config.toml
d_mlp = 2048
norm_eps = 1e-05
rope_base = 1020.0
qk_norm = true
bias = "none"
tie_embeddings = false
extras = ["local attention windows", "shifted keys", "capped logits"]
init_std_qkv = 0.032
init_std_up = 0.032
weight_decay = 0.0
batch_tokens = 131072
seq_len = 512
doc_mask = true
steps = 3753
Each number is 50 + 15 x the weight over its row's rms, rounded and kept within 0 to 99. Layers, rows and columns count from 0. The size before them is the row's rms in percent of the matrix's.

# down: layer 3 MLP down (transposed), 2048x512, rms 0.029, rows 1321-1347, columns 0-127
# up: layer 3 MLP up, 2048x512, rms 0.0452, rows 1322-1348, columns 0-127
down1321 100:54 35 50 50 50 57 52 64 53 44 72 51 62 49 44 64 39 66 49 56 39 52 69 62 58 57 58 23 28 75 66 46 66 27 43 46 36 47 26 50 42 37 49 32 18 66 55 50 45 23 37 37 62 55 74 56 27 61 28 60 72 55 55 81 47 55 61 34 65 33 74 61 39 34 37 37 75 63 65 35 14 61 57 56 29 52 44 67 54 49 41 99 63 58 92 58 55 54 56 55 60 29 70 68 49 56 26 32 53 63 34 36 27 61 58 57 50 59 43 68 65 39 35 49 49 59 60 61
up1322 098:75 68 58 58 55 49 24 12 55 46 44 62 90 30 38 44 52 61 59 68 48 48 51 27 99 54 41 46 29 38 64 68 48 42 45 63 42 70 60 33 46 51 36 55 51 85 44 60 21 36 36 45 61 65 75 68 56 50 45 79 33 64 53 23 48 21 56 55 69 53 47 58 58 28 32 38 49 30 36 43 35 48 45 54 54 27 77 44 48 39 61 66 46 32 50 57 54 39 25 38 66 52 59 37 28 25 59 44 75 52 26 43 56 39 54 61 56 50 48 52 57 13 50 62 37 58 37 66
down1322 098:44 71 49 57 53 54 77 56 68 58 77 47 57 57 38 37 56 81 51 59 47 49 56 29 53 52 46 48 45 25 30 39 30 31 37 45 54 39 75 66 35 27 39 47 36 58 32 66 50 52 49 47 44 42 20 37 45 36 37 62 73 51 54 44 38 53 57 20 57 56 53 16 65 56 46 43 84 66 17 56 81 38 50 44 35 73 76 61 37 37 20 74 80 80 56 37 47 49 38 43 77 33 37 65 38 51 71 70 65 40 45 41 34 53 32 54 33 53 47 40 30 38 29 38 57 39 33 57
up1323 101:39 44 44 49 69 58 50 30 43 61 56 66 50 47 35 60 68 89 23 52 33 34 49 46 49 47 45 42 46 99 63 85 55 47 56 48 55 59 46 65 22 34 25 59 46 59 39 70 32 62 41 30 39 15 34 40 50 30 59 51 45 67 55 56 55 59 59 63 75 58 20 79 20 74 53 69 36 54 38 44 60 66 19 47 39 62 70 79 43 46 57 41 63 46 58 64 45 76 59 46 74 72 12 65 78 32 30 61 55 66 60 67 49 32 46 85 65 52 67 34 44 60 40 43 31 65 58 44
down1323 096:47 59 29 50 72 47 63 78 48 53 51 74 52 53 47 56 28 53 53 46 76 49 61 51 50 73 34 35 41 55 55 46 49 55 19 82 46 26 35 46 42 47 61 57 78 42 74 51 40 70 55 55 78 40 61 54 63 38 44 33 56 39 51 47 50 43 52 56 64 34 21 53 53 28 62 60 27 39 43 41 51 32 19 52 39 46 36 56 85 43 53 41 15 73 61 64 45 44 46 38 26 37 53 57 43 74 49 55 27 54 60 08 54 53 67 44 35 47 33 59 64 73 64 74 53 57 42 48
up1324 099:48 63 42 74 68 74 42 31 41 36 53 47 32 29 49 50 55 72 74 14 50 63 48 38 50 65 27 33 44 75 58 49 88 14 28 54 57 28 61 58 51 70 48 38 38 54 58 45 35 41 72 58 59 19 45 38 60 54 43 47 42 48 32 64 45 23 54 78 52 62 46 57 36 41 42 63 71 53 47 56 55 51 47 64 43 42 64 42 60 66 38 41 43 73 57 49 79 44 43 45 40 34 79 54 61 63 36 45 60 56 57 32 58 40 47 53 22 43 20 74 65 46 65 57 49 51 56 54
down1324 094:27 56 56 59 28 55 51 60 42 55 56 43 55 47 45 60 73 30 73 62 50 11 19 60 53 62 42 48 38 36 43 38 44 55 53 50 36 71 63 51 66 40 60 54 40 43 18 52 61 63 84 32 42 44 31 39 44 24 48 74 47 19 69 37 66 45 63 55 39 48 49 71 39 76 67 61 54 61 50 31 32 47 54 37 69 61 49 67 36 22 35 75 61 40 39 47 53 72 49 55 68 63 70 58 61 45 67 43 53 64 49 72 44 70 43 51 67 59 45 67 71 66 50 53 50 34 78 35
up1325 105:38 82 62 27 70 48 33 11 63 57 56 51 24 79 40 52 67 55 72 44 44 46 60 54 46 55 28 54 26 74 55 62 49 20 59 48 26 49 53 57 49 72 54 64 60 49 47 65 40 47 41 70 53 23 64 61 66 64 40 46 26 46 63 66 58 59 42 57 65 45 30 61 29 50 58 51 29 42 37 46 45 70 44 68 43 82 63 45 52 49 43 65 51 76 77 40 48 40 55 42 21 54 27 33 49 55 57 53 54 27 62 65 31 54 47 60 46 54 51 41 54 63 52 44 46 40 34 44
down1325 104:59 73 36 43 47 54 45 18 68 56 51 61 22 37 61 43 63 51 68 76 49 23 52 51 37 22 34 62 70 41 61 41 44 37 40 63 48 62 31 68 57 62 66 02 25 50 38 38 50 89 65 50 89 53 70 71 56 64 68 42 65 32 47 55 62 57 39 70 38 40 30 57 42 67 59 61 38 69 52 39 63 63 30 39 62 47 53 43 72 56 64 22 50 48 50 49 29 59 58 64 59 40 32 53 76 48 49 39 73 50 47 52 41 46 56 70 38 55 45 51 62 47 27 34 55 51 75 44
up1326 100:10 71 57 41 30 37 27 56 39 52 54 46 43 82 82 46 37 62 19 50 49 43 38 44 52 22 92 48 56 48 77 55 45 30 39 36 65 46 31 69 53 41 36 50 66 37 41 49 42 33 21 46 68 46 63 54 76 25 50 58 33 56 39 45 53 69 57 50 65 37 67 55 55 79 32 48 46 65 42 51 63 50 37 64 33 64 30 62 76 74 48 32 56 35 47 58 58 67 43 43 34 58 33 51 57 73 47 54 51 55 48 73 56 71 47 09 50 75 67 25 36 66 65 63 28 56 44 29
down1326 102:67 58 42 40 27 41 45 51 54 57 51 70 51 73 91 60 69 55 46 35 44 83 43 50 56 45 58 51 44 71 45 60 52 42 70 30 55 51 32 63 68 59 57 50 54 14 64 52 61 70 76 46 64 56 69 51 32 57 49 58 37 51 38 43 76 67 68 16 52 52 50 60 56 32 47 55 60 41 50 67 61 34 30 60 37 35 53 64 35 28 84 09 47 45 50 44 88 56 57 67 42 32 71 36 54 17 51 44 18 71 75 37 34 52 47 25 37 51 41 39 31 58 41 61 36 26 50 33
up1327 102:32 35 58 49 31 33 69 39 75 42 53 63 58 43 28 49 46 59 28 37 49 36 67 44 38 69 18 86 45 67 57 28 63 19 36 38 58 46 57 43 57 57 26 49 54 67 66 43 33 53 29 78 61 42 70 29 56 21 48 58 65 29 08 40 26 40 43 61 55 42 63 50 27 52 37 40 64 65 71 57 26 55 63 76 72 51 41 60 44 42 46 40 33 43 52 38 23 73 57 50 54 48 52 67 49 56 84 61 31 34 36 70 25 34 57 67 34 42 47 41 95 50 43 53 69 56 72 53
down1327 100:33 62 48 40 40 49 43 35 52 64 50 27 60 41 56 43 25 79 56 44 54 55 87 31 80 59 32 67 56 45 52 40 42 57 75 58 65 54 69 21 45 31 23 77 39 44 44 46 51 41 52 32 41 41 40 65 40 47 50 76 12 45 30 52 47 37 35 40 55 49 22 53 28 79 66 54 56 59 27 27 43 43 32 45 48 57 53 56 65 20 54 71 55 32 62 39 47 38 43 70 42 64 58 51 88 53 61 63 66 50 49 45 76 25 36 53 45 38 59 50 47 48 69 81 38 53 71 35
up1328 107:50 57 37 50 51 60 37 49 44 50 62 54 40 53 22 42 08 60 44 45 85 38 64 61 74 76 70 52 60 48 31 42 25 48 44 51 60 64 49 56 73 25 60 46 41 78 52 22 33 70 37 69 80 32 76 40 32 56 62 58 35 52 76 45 30 24 43 50 74 47 69 63 37 63 59 41 52 31 48 58 37 39 31 48 44 39 83 23 51 39 48 42 69 56 43 47 34 62 26 37 43 47 78 48 25 44 36 35 56 59 53 69 75 35 37 48 55 09 55 40 45 36 46 63 49 67 47 51
down1328 114:54 53 22 40 47 58 50 61 28 49 26 48 46 38 62 59 29 50 29 32 63 39 23 59 35 67 60 35 01 51 40 59 47 33 40 70 63 44 50 52 45 33 51 61 64 44 49 46 56 49 26 58 52 46 53 39 48 28 77 41 30 65 70 64 60 50 52 29 69 38 63 54 64 35 64 29 49 75 40 25 42 55 61 43 67 63 27 70 68 43 60 44 47 59 44 44 58 56 35 23 37 57 65 29 24 79 40 53 66 52 25 55 43 52 28 31 22 68 75 48 51 51 36 51 61 74 55 43
up1329 099:74 39 40 40 60 29 49 19 32 16 54 45 34 36 44 47 44 57 53 57 58 63 63 53 55 55 75 65 54 36 75 58 44 43 52 56 43 28 38 30 51 41 55 63 50 34 33 21 43 52 69 46 17 36 48 34 67 45 82 60 33 64 64 56 61 41 48 34 59 41 30 54 19 57 38 65 41 61 29 48 48 40 32 64 31 83 45 57 55 44 50 34 60 73 37 57 40 47 38 38 51 41 68 78 55 25 53 46 52 39 53 57 34 77 47 62 46 40 38 82 73 36 50 72 12 54 58 39
down1329 102:63 42 49 49 62 40 48 51 47 42 40 48 47 52 74 62 51 75 65 32 71 56 75 75 40 34 40 46 38 33 27 37 63 49 54 55 44 33 52 44 51 55 50 52 46 57 44 33 73 42 50 51 64 78 25 48 51 57 07 43 81 54 56 32 42 46 61 29 34 53 51 20 51 38 27 38 48 65 64 39 42 41 24 44 34 72 64 56 64 61 53 40 66 69 66 53 47 49 39 65 44 15 81 67 81 69 52 62 56 54 56 40 44 46 53 45 38 33 50 76 44 37 68 72 27 59 40 16
up1330 106:39 63 61 54 44 54 43 48 37 39 29 56 36 59 41 37 32 81 39 37 61 56 49 31 37 67 68 59 50 30 37 75 47 22 30 86 34 26 51 42 52 73 38 36 50 53 45 36 53 82 51 48 53 44 50 75 34 86 77 65 31 55 43 61 36 39 42 42 66 45 70 55 45 61 57 65 70 35 56 64 56 69 63 50 60 53 52 53 51 71 56 59 41 34 42 53 40 63 35 62 57 66 59 65 46 58 51 60 56 59 63 51 62 61 27 44 66 53 49 60 63 35 46 48 55 17 27 34
down1330 116:45 20 48 57 35 42 58 50 31 72 46 54 54 64 44 42 30 61 53 33 48 37 71 79 58 57 65 51 38 59 82 51 69 52 54 74 38 33 52 38 50 37 46 22 63 26 31 51 72 75 43 53 47 34 68 58 33 36 47 59 42 36 52 23 52 41 44 39 57 61 53 46 69 38 51 42 46 59 36 58 32 55 29 69 52 39 55 41 67 67 53 29 52 44 65 43 39 65 42 17 36 06 51 41 55 48 48 40 56 36 54 51 43 47 51 55 51 46 50 37 36 63 30 36 44 38 40 49
up1331 100:19 44 53 37 52 55 52 76 40 45 46 34 55 36 54 32 47 49 43 54 59 57 66 35 77 42 64 56 62 38 43 24 54 36 40 37 41 86 59 50 39 43 42 26 40 50 52 46 47 80 47 60 58 39 62 64 29 61 49 40 59 24 39 59 44 41 46 48 60 45 56 53 27 48 16 43 59 66 40 79 30 73 55 88 57 21 33 16 42 48 60 31 57 53 49 00 45 51 22 71 24 64 73 32 19 74 63 47 44 63 13 26 22 46 43 50 66 42 53 56 77 29 47 42 66 46 54 40
down1331 098:54 58 48 69 47 53 32 43 22 76 63 47 59 47 48 48 51 56 47 59 53 40 52 34 61 61 49 65 44 47 54 83 43 47 62 49 83 26 59 47 21 54 42 56 19 51 53 59 25 68 50 32 37 34 44 53 28 56 37 82 52 54 50 55 34 35 44 50 42 58 23 35 36 54 67 20 34 67 41 29 57 52 46 46 49 42 63 61 64 31 59 50 56 01 34 67 32 52 74 61 53 64 29 39 71 54 51 48 71 54 33 53 44 53 35 61 51 54 54 94 11 46 34 67 46 52 54 63
up1332 099:64 33 56 52 49 49 31 32 72 59 56 50 43 68 27 64 47 39 56 68 67 57 30 40 66 62 41 48 56 64 51 66 52 59 72 70 63 54 34 48 70 55 40 53 34 68 51 31 37 50 22 29 29 63 62 61 44 40 57 39 56 74 65 85 52 58 42 63 59 45 20 35 35 49 28 70 43 81 49 38 39 39 38 60 71 54 29 49 54 39 21 41 60 40 51 36 57 34 55 53 59 19 56 31 53 48 52 63 46 59 70 53 48 42 45 37 47 38 46 14 41 60 65 31 33 60 45 54
down1332 096:53 49 46 26 43 51 57 58 61 54 49 52 50 46 57 58 59 57 68 46 54 47 58 27 32 51 55 62 43 63 42 47 42 50 27 34 16 73 74 71 63 57 57 45 42 57 55 49 76 72 91 53 45 69 60 43 54 44 27 42 38 56 25 61 82 61 61 45 32 55 41 47 68 66 16 31 70 27 80 43 41 50 61 70 15 77 40 32 57 34 82 49 45 62 37 49 47 46 53 57 29 91 31 17 48 54 20 57 51 49 38 67 30 25 60 35 48 68 50 51 54 44 31 41 53 86 59 62
up1333 097:50 52 40 53 40 45 40 44 78 30 65 58 70 44 61 54 68 44 60 68 70 47 27 62 54 59 82 67 48 50 59 62 41 41 52 57 63 39 54 72 71 56 86 49 33 64 44 58 34 43 44 56 31 52 54 42 58 82 60 38 43 77 58 48 54 68 73 44 36 59 57 63 37 41 40 44 23 63 42 26 53 65 59 40 31 41 65 52 36 50 62 35 72 48 30 23 41 76 57 22 55 75 51 47 72 43 46 45 46 52 30 68 48 39 66 57 77 49 64 42 36 53 45 37 24 61 51 46
down1333 091:57 70 64 35 65 77 51 44 32 41 68 56 30 50 27 68 56 54 49 37 35 49 27 73 30 62 40 42 56 57 54 37 54 62 51 54 26 57 67 65 40 57 39 30 51 52 40 40 52 40 73 65 58 69 22 56 46 69 28 43 38 29 34 55 59 40 69 54 55 53 79 66 60 52 48 61 59 46 48 75 09 49 38 58 52 66 53 56 49 67 62 43 35 38 62 66 38 42 34 71 64 26 27 34 32 54 46 39 46 52 67 56 47 59 75 60 54 31 55 39 68 60 60 55 88 60 56 51
up1334 096:33 61 41 50 61 67 50 52 42 49 63 57 70 49 32 43 59 63 22 51 67 72 53 49 72 30 35 45 50 46 66 63 75 43 09 57 79 65 47 50 41 34 50 44 47 59 39 47 43 49 10 35 83 63 69 72 46 67 66 37 57 67 30 45 42 24 74 43 41 31 28 59 31 58 39 55 49 89 25 59 55 57 52 53 52 31 41 38 58 48 55 38 82 36 44 26 61 49 32 60 51 42 38 40 63 41 47 64 38 44 47 64 57 45 46 33 63 66 38 24 24 50 39 52 44 71 46 55
down1334 092:75 38 37 40 62 52 47 42 69 51 80 50 69 26 38 53 41 71 75 40 40 24 58 88 36 52 54 38 46 27 46 28 54 59 74 45 36 42 48 62 77 57 33 34 56 53 46 34 53 47 50 51 60 83 65 51 60 46 61 60 67 50 55 69 43 52 37 60 53 54 44 40 38 27 33 55 35 47 48 71 66 33 50 49 46 40 59 42 54 34 63 38 77 25 42 44 89 35 33 37 27 64 54 56 56 32 57 55 60 56 53 71 14 61 45 53 48 59 44 52 56 55 30 47 49 57 46 48
up1335 096:41 74 53 51 41 53 48 78 52 31 50 48 51 49 55 62 41 52 60 45 65 47 60 34 59 36 68 49 49 48 57 53 56 44 42 91 58 50 21 48 44 37 54 35 35 55 52 26 00 37 63 47 56 37 59 40 27 44 70 58 65 63 49 78 58 40 40 31 61 50 16 39 24 48 37 52 65 24 61 40 32 43 47 80 36 61 56 28 26 55 53 59 43 44 47 45 67 49 34 44 43 39 54 51 63 48 44 46 51 57 45 54 40 61 67 48 57 57 68 23 66 65 52 54 55 46 45 42
down1335 091:33 40 56 73 34 67 46 37 48 50 69 40 67 60 20 61 47 42 73 60 65 55 42 36 52 50 48 47 35 48 34 40 44 30 85 43 51 57 30 49 54 67 43 49 53 37 47 91 73 25 46 49 37 33 54 59 45 25 57 60 39 68 61 76 32 68 55 59 44 58 46 40 51 33 48 52 58 64 27 42 71 52 26 48 54 69 40 56 51 28 39 46 49 68 55 40 48 20 66 33 60 75 51 39 56 44 39 42 62 69 50 68 35 45 20 52 58 29 51 46 71 45 60 75 31 42 60 47
up1336 097:29 36 74 50 35 33 39 48 62 44 26 63 68 41 58 58 72 70 55 44 32 84 34 18 37 50 58 39 44 39 65 59 40 65 73 80 53 51 50 69 61 40 52 55 47 60 53 09 18 58 66 47 74 37 29 45 33 49 47 48 38 65 66 61 38 38 41 19 33 48 47 68 63 57 68 55 24 71 46 44 39 61 75 72 18 12 50 20 47 48 48 66 52 47 30 48 43 56 56 54 39 59 48 58 36 57 59 44 33 52 29 77 57 62 26 38 52 49 65 65 57 53 35 44 13 19 53 62
down1336 100:54 56 48 61 57 71 62 48 52 40 51 19 60 60 60 49 50 74 30 35 33 43 56 77 57 27 71 59 59 67 55 30 45 57 40 72 53 40 49 34 62 38 56 75 54 60 40 33 56 81 33 68 93 58 53 81 53 67 38 31 48 51 57 37 48 46 50 56 41 93 29 62 53 29 58 47 75 37 62 53 32 44 55 56 34 32 56 63 58 54 61 54 63 24 27 55 49 14 36 38 58 31 62 61 54 38 68 51 82 62 48 56 68 39 30 44 41 35 35 34 52 26 29 64 67 55 53 53
up1337 107:67 31 36 35 67 44 51 54 68 48 49 58 55 71 39 25 56 69 60 59 52 47 43 52 51 56 64 45 26 41 67 47 34 40 46 64 38 58 36 69 22 33 33 66 37 51 56 59 40 48 34 49 63 35 64 35 76 30 44 25 55 43 37 40 48 45 37 38 57 81 48 47 45 50 50 38 52 38 53 82 37 58 56 55 59 38 62 26 55 58 45 51 41 51 46 56 54 69 89 50 67 65 40 49 68 06 51 55 56 28 30 80 54 61 51 62 54 59 79 44 46 41 90 56 72 49 42 44
down1337 106:75 57 52 66 56 53 54 52 41 74 47 28 36 80 54 45 48 46 74 36 42 52 39 35 83 73 31 47 34 53 77 70 34 51 22 53 53 55 56 56 62 47 28 54 48 20 94 76 56 66 59 36 21 69 48 88 57 65 49 76 31 40 43 65 50 79 49 42 63 56 37 42 56 25 57 59 45 48 67 56 36 66 18 54 46 42 65 67 55 55 36 39 51 45 37 48 60 86 46 57 94 65 59 28 55 54 64 43 54 50 40 37 55 44 57 52 40 68 62 72 60 58 40 56 62 44 54 34
up1338 098:44 78 49 41 65 10 41 81 34 80 49 47 55 31 54 28 19 62 63 62 61 61 43 65 43 54 64 71 70 70 77 28 53 43 43 48 37 54 54 50 41 50 37 60 50 53 42 39 55 40 26 28 37 39 59 63 30 31 40 29 65 47 35 59 62 30 40 72 68 38 53 56 45 68 64 72 36 37 25 64 30 32 62 48 64 51 77 59 62 64 42 55 74 56 84 31 57 68 37 37 46 58 41 72 47 43 39 46 43 24 46 31 56 45 51 44 39 36 58 36 67 72 51 60 44 75 62 32
down1338 097:55 78 43 88 34 45 77 38 27 70 51 55 47 31 61 78 32 76 66 46 65 51 49 64 46 68 42 23 46 24 26 28 38 23 46 39 44 64 42 42 55 55 59 42 44 45 50 41 80 57 46 57 71 38 62 81 75 60 60 50 46 48 40 65 46 35 64 57 70 52 56 25 92 43 29 54 35 19 59 39 37 47 32 42 41 48 67 81 34 54 44 43 23 57 48 62 42 61 53 38 29 76 47 51 55 38 47 52 33 22 88 43 68 71 06 46 15 75 37 25 53 60 86 63 51 57 95 66
up1339 095:42 77 38 57 47 53 60 28 39 59 42 40 59 41 18 75 76 65 49 76 80 50 27 34 70 76 70 66 77 55 24 48 43 50 57 77 51 46 47 50 56 47 50 21 55 57 65 57 52 65 49 58 39 39 53 48 27 28 68 60 55 29 38 54 47 59 50 63 49 72 54 76 59 58 44 73 61 51 42 48 69 42 27 39 46 50 62 52 37 39 47 71 55 64 70 58 59 42 77 52 52 32 14 74 47 37 44 58 51 59 44 46 33 54 49 79 39 59 48 41 41 24 50 59 50 53 56 54
down1339 094:51 59 28 75 58 62 53 82 64 44 53 58 70 64 34 88 55 72 61 23 51 22 52 37 20 52 77 43 33 30 41 49 40 56 41 63 48 36 49 38 57 47 66 24 75 54 49 57 57 34 74 29 55 44 42 57 37 71 37 27 49 43 50 66 29 54 54 71 14 54 56 52 41 48 53 54 44 44 51 67 34 55 49 46 31 40 41 57 33 55 38 38 53 36 55 45 26 67 44 51 67 43 51 58 38 43 50 35 78 31 46 69 64 56 60 64 52 61 53 59 38 36 46 67 40 71 54 21
up1340 100:41 65 43 56 56 77 57 33 66 65 23 36 67 45 83 59 24 24 54 60 67 85 21 34 44 68 45 67 76 33 45 32 53 63 69 57 38 54 43 84 57 67 59 51 77 62 80 55 13 50 67 56 49 52 53 37 37 67 61 54 52 44 29 30 49 52 51 51 53 40 63 57 28 36 47 48 21 49 83 69 12 34 51 50 30 48 38 57 42 43 48 55 37 35 54 12 48 50 25 50 39 16 46 38 41 54 69 84 45 62 46 46 32 76 35 31 22 52 56 72 28 52 50 75 32 45 52 50
down1340 105:46 56 17 58 36 39 75 43 75 68 56 58 50 64 57 47 47 23 74 45 45 59 49 50 77 24 49 59 60 57 73 40 29 76 45 56 68 44 59 47 48 59 57 48 61 62 64 42 77 52 60 35 68 49 62 48 32 56 44 35 76 67 04 41 42 66 50 24 50 55 59 61 37 52 54 74 45 53 39 59 46 63 60 44 38 51 44 53 54 41 44 58 59 58 67 66 67 88 67 40 38 35 41 46 45 67 59 30 43 27 39 43 58 62 52 11 33 72 60 53 43 54 54 73 40 57 51 45
up1341 098:62 75 49 46 65 39 34 59 89 27 52 26 47 53 37 32 02 58 58 53 81 28 61 29 64 30 54 52 26 37 41 40 53 67 61 54 35 60 37 72 32 80 66 63 49 69 54 52 13 44 62 59 67 37 61 54 34 15 25 38 60 33 70 58 26 44 42 40 58 58 50 30 34 40 27 95 73 49 38 64 48 39 43 41 64 53 52 58 47 75 58 43 45 54 64 32 59 52 40 70 58 45 40 50 35 44 34 50 44 41 46 33 57 32 53 56 72 63 49 46 30 54 51 71 56 35 54 44
down1341 104:58 69 70 41 50 46 20 16 57 53 44 28 48 47 46 32 49 44 72 47 43 22 35 44 33 78 60 36 49 37 50 44 38 69 28 51 50 51 27 83 34 57 65 50 52 68 55 53 13 77 35 64 65 23 51 64 70 27 34 39 39 52 45 46 47 56 71 35 57 43 83 39 54 45 28 49 72 54 34 98 33 51 80 28 36 38 64 45 83 72 72 63 66 70 31 51 50 46 62 54 68 41 41 56 27 55 69 57 39 35 41 29 60 49 48 55 43 55 34 54 55 44 33 39 43 35 57 24
up1342 096:63 51 59 54 69 52 52 46 59 44 52 67 68 40 73 72 37 38 28 65 35 48 67 45 70 25 46 49 63 71 69 58 57 68 83 60 08 68 50 65 42 48 86 67 50 68 55 33 53 64 39 70 60 54 56 29 46 30 43 42 60 36 59 49 44 59 51 54 27 64 20 42 87 41 55 48 58 51 26 32 32 35 35 51 55 66 75 50 63 53 37 56 83 53 60 26 51 61 34 64 31 36 50 26 50 62 11 48 26 50 20 32 40 69 65 41 58 40 77 65 61 52 35 40 23 49 47 40
down1342 095:48 43 58 58 44 39 61 65 45 66 56 50 51 51 52 49 75 13 34 34 34 41 38 39 58 47 33 34 49 60 58 51 38 63 53 33 48 55 50 49 47 41 54 54 58 48 41 37 60 54 58 45 59 34 00 65 38 39 40 55 51 31 33 44 38 68 53 58 37 41 45 72 50 80 48 42 56 74 40 29 52 41 37 59 50 56 26 51 58 67 27 50 55 60 29 57 47 47 48 74 51 68 39 45 21 30 60 65 50 42 44 48 66 45 60 43 55 60 45 45 64 53 42 35 77 51 29 44
up1343 107:45 51 73 49 34 56 66 39 68 70 41 65 67 43 46 39 71 70 24 75 75 29 72 47 84 67 26 44 19 49 62 61 43 46 42 69 58 43 32 98 54 31 55 52 41 45 37 34 61 30 50 37 76 48 45 43 77 39 57 26 79 27 43 60 51 76 33 27 50 61 37 43 25 55 69 71 63 37 20 53 23 74 67 63 36 70 56 37 64 34 55 72 44 44 42 29 52 76 50 37 39 29 56 70 38 46 58 53 32 31 54 60 53 25 59 27 45 48 50 74 72 54 32 70 54 47 35 70
down1343 104:34 57 68 51 65 45 55 76 55 67 49 41 54 47 60 47 83 79 31 41 67 44 48 39 53 67 53 28 83 83 47 53 63 57 26 48 87 37 53 34 74 42 55 57 58 20 35 08 60 33 44 67 69 58 23 46 54 49 55 37 69 26 61 41 32 55 47 54 53 63 30 75 12 41 76 64 44 40 61 25 48 63 31 42 57 69 55 68 66 30 73 50 53 36 51 54 61 55 59 64 43 64 83 64 46 75 65 60 46 54 57 72 70 48 69 50 31 31 62 91 63 78 70 55 38 59 73 60
up1344 103:46 39 34 49 43 41 68 46 26 30 58 50 64 48 61 19 75 51 54 41 53 52 85 36 51 60 39 47 26 63 59 41 56 68 55 74 57 53 48 64 40 25 56 27 50 58 37 35 10 43 32 33 56 64 73 59 64 34 89 53 66 53 75 47 66 51 57 31 67 33 30 75 44 54 47 55 26 20 30 53 35 56 47 72 31 68 33 73 65 25 61 35 33 41 39 22 72 71 49 47 40 49 77 42 23 58 11 79 49 68 56 79 66 84 46 73 58 32 70 50 24 54 65 47 55 71 56 81
down1344 102:55 33 49 28 49 27 51 63 40 68 87 41 31 64 39 34 46 55 33 60 26 44 38 53 47 42 35 52 67 38 61 58 58 40 61 46 42 54 64 59 67 34 37 55 73 38 45 56 40 59 61 66 62 51 45 21 20 56 86 49 55 55 50 46 39 72 64 36 51 59 45 44 57 60 63 49 35 29 81 53 57 38 61 43 45 75 23 44 60 51 34 64 67 15 58 81 55 49 52 55 48 49 55 54 40 72 59 63 64 62 73 29 26 15 34 75 41 50 58 57 45 50 55 59 32 68 34 64
up1345 103:42 50 39 50 48 57 69 46 93 49 56 34 55 66 38 41 25 51 61 73 46 54 66 40 64 35 64 73 43 60 70 52 68 50 61 33 54 49 44 32 53 35 65 42 19 39 45 26 57 34 87 45 39 48 47 46 65 53 75 30 55 63 40 55 26 41 80 28 50 50 48 33 59 47 55 64 31 45 44 48 36 65 49 43 43 66 60 43 26 17 44 45 62 41 57 51 44 59 62 21 44 63 52 27 39 63 48 60 52 44 41 42 53 60 62 52 30 39 25 55 23 63 49 51 40 52 48 35
down1345 104:40 46 52 64 69 66 57 49 26 60 53 62 38 73 26 79 52 47 74 63 40 72 69 41 63 26 59 56 59 67 52 36 53 55 56 30 71 51 65 46 51 42 55 49 40 57 61 43 66 67 79 47 55 53 52 72 78 41 63 67 47 37 49 43 41 70 36 47 59 49 25 35 57 54 52 55 32 24 43 35 56 49 51 38 47 45 40 71 58 66 50 47 60 41 43 63 55 43 45 35 41 43 56 45 67 55 24 61 43 32 54 45 71 54 61 62 48 47 26 67 39 57 70 50 46 27 69 51
up1346 099:45 51 44 48 43 57 76 38 55 43 63 41 67 39 63 79 47 65 53 76 41 59 45 44 55 34 60 60 44 56 44 70 58 40 76 66 42 61 53 62 51 59 46 61 58 49 84 67 52 46 27 73 36 13 27 55 38 41 31 62 78 47 64 43 35 27 74 36 54 36 66 55 67 52 51 67 42 29 52 54 50 51 32 61 44 42 75 43 84 83 69 36 54 48 47 52 61 66 67 42 74 53 73 56 52 39 44 47 06 61 57 51 44 56 68 26 63 76 47 55 27 53 39 67 51 66 46 66
down1346 105:36 23 44 24 66 36 44 61 45 64 45 49 38 33 61 33 53 58 60 47 71 34 48 56 44 38 44 66 37 41 82 47 21 59 32 66 42 44 42 65 33 41 31 44 34 30 26 24 48 38 49 29 56 35 46 58 59 71 66 31 57 77 48 68 61 55 30 68 84 39 73 74 44 43 70 45 60 56 43 39 46 67 61 25 62 49 38 40 27 38 46 80 49 73 74 36 38 69 48 58 61 45 29 60 70 44 47 23 58 46 52 44 45 76 49 57 27 26 47 74 57 60 47 45 16 33 58 30
up1347 098:45 53 41 24 68 28 29 38 45 30 43 69 89 65 31 73 33 66 44 54 48 40 54 55 45 83 49 63 59 51 28 39 36 49 48 35 53 50 43 74 47 60 73 53 35 38 74 61 46 43 24 43 13 32 54 37 64 41 53 40 58 78 64 56 68 56 48 66 67 79 71 14 53 68 45 42 71 25 26 41 65 49 46 60 43 92 25 31 39 66 45 44 41 87 64 56 43 58 44 65 48 34 76 39 59 13 64 51 40 56 28 57 52 61 51 56 56 77 50 55 11 47 42 51 50 54 54 28
down1347 098:65 46 47 46 63 42 60 52 51 86 49 88 30 44 71 59 42 11 37 48 53 59 42 48 33 76 53 50 37 72 51 62 56 75 77 19 51 38 70 44 47 44 36 61 88 49 56 62 64 33 40 39 42 34 30 25 63 83 61 49 62 54 64 30 50 58 57 53 47 70 66 55 56 45 70 64 35 39 26 34 39 34 58 46 44 55 55 73 50 47 56 34 64 62 54 32 65 14 20 63 58 56 65 46 40 56 63 61 60 79 68 38 59 55 29 39 73 69 23 38 54 41 49 58 65 95 84 58
up1348 094:54 80 43 56 62 74 60 46 44 59 56 71 44 35 62 51 40 45 47 35 64 67 45 44 28 74 77 41 42 23 61 48 46 63 47 42 50 39 42 36 37 46 45 68 44 51 50 27 56 56 36 67 52 38 33 41 80 36 39 26 57 37 47 55 80 41 59 47 69 38 59 56 51 66 47 53 31 51 36 47 40 44 32 66 45 41 75 41 69 62 55 40 62 67 58 20 63 44 40 68 47 72 50 51 60 14 54 50 19 60 65 58 56 73 32 51 42 41 85 57 83 40 72 48 40 57 26 41